Part of a small language model's weights: 12 heads of 64, biases.
Each number is 128 + 32 x the weight over its row's rms, rounded and kept within 0 to 255. Layers, rows and columns count from 0. Numbers have three digits each. The size before them is the row's rms in percent of the matrix's.

# q: layer 5 attention query, 768x512, rms 0.0303, rows 107-117, columns 256-383
# k: layer 5 attention key, 768x512, rms 0.0308, rows 107-116, columns 256-383
q107 093:143097132133137111142146046146139091162185167145074127144115086156193162179170078129167115146134124120163144109097149104124090139065110107111087141110095098138114143119153108154139182079179143115158148071166170127119227088129136075143125155168110138131137157111134170187206149153139109088148143122137085122083078124098129132148179120142190142163208164145059084165171131162139157140191
k107 093:176152160158142162091131153123092061086129129187114100137114104128119108096164101135136155129180189076113175153102097115128139106104112125100131149166150094121141173111146113118099134142145117158159164087100123078143139155106168082185078103138123098177106112128097168136151141141148173096113157118126099097096120058091098110149105106123129068164102151082112154124107198112117079155166
q108 092:099140122147121141066130162130171138108124069124071152103123159087107097164184117115141114092133085135151117123115129156102137138151175140161139143152095179139199142092111148073127135132117144137171149119100157133088150119194142123121104176143090086148147114162182068106143153137152108167137134200193163093142102152172150129174129158117183173149095094212121120109120087092116093106186
k108 090:133141152141132129117211116147130108104078108159139179146125094095130123157085142112149105119168115134079139110117123154171050115117158096083077057140109143152086174145141163138082135127131188127115118123121128108107128172194155155056086159080115053124155152098141146131169079115155115159090081134171115103068140167075178133132145130096157099164137135103145156162121068046103149118153
q109 097:112191128122083125099155097124138176072140117143101180172202109191116127119202077091120138088139148091112135116133123119103167108146118131130079210146117205074087094085175091081169135192144110145148136120121102131134178101093132145132115163189096123084118094120141173157152066165115131164132153120054150162125131097173160092075198097178119100153131205168117190125120128139101135108115
k109 097:143183146071109128081138092170126158133089165154130064149085175091132131082130157144114242142114141074104149116127115159094074131103150121173160121146136150102101133060159123132138118142177069115180164125166155113107188147091134112129146149183116038100149186166083143127197129161137133169120102096119147148137132073147161163161165118140160164161113124134105176153074134141131155097141
q110 096:104138109120158125116148110158221107138146112128121118078155132120168088106144066183176145135135100143113133167099107109117110136190076149096143138149143130173131111151101113186144145111078151098143138161212132172158108146160143111165131133116204156133155209106087119173113057101085105136125075150123104116130117110137105180203105142117122085160032091118119119130094090101116143111130
k110 095:128138157072114149137143111196086086074066144137114117153121133187105128128053096138144104109190112159097118131136136124159088141193080136084166190111140117161126124143113121133165145064117145111149200138160120115108146115147122128168130178100214139099097192114142195222157179106067130140126111123133135127175137121159138222131137113095127078108072097174074096194103130103151130156121
q111 091:202119128129071093163113133136152124126107144126136180077202108154124126137083120148111153077131093090110113145131105100145102151087121100090113132087114152086111118159135144147168129083162161181135098124117169169147105154138142112148166073127132095162148156117066117144101160147157152118045142109149100151125156127180178105082104119104090108125150131160108183155104147104182167144171
k111 089:169125077148110137139132122083085103127161115120109126104120108118149142139097129165112113121132171159087076143140101066100145195185148128124115089135102139145093140161093108076112092111109085069097123193106112160180142081191183133188089177099118116172154144118144161132117138100154128100112134107138137125155153104168144112136181132097138130093109139174135110089091089083150099141176
q112 092:141144094120107142088177111123115187184077112134157134123112113107107152153070166123096224190185134130132082139177084171148175112177121159169190159155145088160127145106130136114128099146049098175123118137118131045135131116140142150124154120088128127122132127135178139183122078107135052139096138138109122081151065083132123115161108073164146116094077145165156132096231190149080149141089
k112 093:115147137156126187128102147149139121164108105099152139126099088065131109117117161153080169120185156133116185089118151180178148110122103101104147114142170107068153143108131168122124110188124130097165136128115073095126152136142105091114171112128145129114127159110142132102123080120153099152188108154128163142128117161108155115082146081142163063159139139164069130083121111156091134129063
q113 089:158098146114139126126118085124129172162177134173118136088153160152130113165122143100116108103116053122116078113110119088117139126138159102100144133120188132141136121118178160145164097166102140094059063061129093133136111087149155109131142073147155157194164133139111097134085058063129099164121120078163123093081183142144147080128153188122142096112127129048126108159066138104172126126065
k113 090:115159195148209141101123097117144101127124143103144121110135128139119168126123152148098143109143107121137131083138109152097107125151151113129063135097115130210089108118135182122117072074106140110067146149125131108176159176157145167131109121119191158109135176099072122066097109148123158099132122052150112107138101118128095048071138153130106104132173095169150088141111135119164184147135
q114 093:220115111083164157148095102129138119140107138117138115086184080132137040100167133150144135157149118125154139140119111176140083113141126150137126108138130134148114166186144096124144136067088090166097107130134139125093136122153116075120141163148171131160116134123114103112167147137152109101107155142119084113142082189157182151100137110219097116147111121078178179116120136089064111080166
k114 086:145129101142166121127119103153148131117113138164174125079168112123170111117089097139120078107130120139159137142112123141165108063120103204145084142143142196165112131130150093078111084066098070085150122118178130125112114169111189137125162161129116135091110162124109124145147154168145089131146095148126093099088109213101127075135153093138064126146130173107141083129144176083140143114171
q115 098:129123158078113174108102160157042162154110157132094122105085179101174160127182158066136153109126159153083115095135134145142139114113122107117139194121153098094143132167111106118106135103100097137147090116143178201074152112130122165078076099165134151152132165103070104133120132178102161161137119128190123098121136163125084089129101028145095155058106093151103194104142091117141145155190
k115 095:193162189144110133158142129119091109142132094137128141091143126088134112104127173146127113084190182106096126124107209158116160095116112112110116080088097163147103090180187111081151180164131139117105114096135180094157100173112138118130055144190085117202157133145095139172118106206100073179095121082127152150105115107121052124138095101113076101119122153157073121085125047129141130164177
q116 096:119132123138111117190097100156113153189106132100118169092112193113114180125128167090124160151153087158123152190150172147145126182067142151109137127099068083127126201146149167178105108144093150137113058140179146117093147192132117134093098128063149116141141199128049092077127110135094162175156154136071149092107135080085093133097065126127158122130116110111110138127113133097101091139131
k116 089:101177089112095095221111107168157153183169129086110179159185121096127188122162145100135177154111147137200135170179165104089131109122152154086084103100140148204117079144113098087132089136177102166111084187135140125139175154131093115079140127103087145167150112140116082122072123160112108188176148141114127123121124121132108151096095114080143153122131149127119167121107122151113174046163
q117 095:106170089129142091133126123084109114128100107140091137102208080038127109151109170135061151156166101148160152161091088154114086130141134101124055129108107179131192104156086103170202156173113151124086160151152090099100145179126100123115173087115191158129209208192123089156123183105124127130148098177071169152139128134109105125146170133138119147079127153086146128059089146138111124132129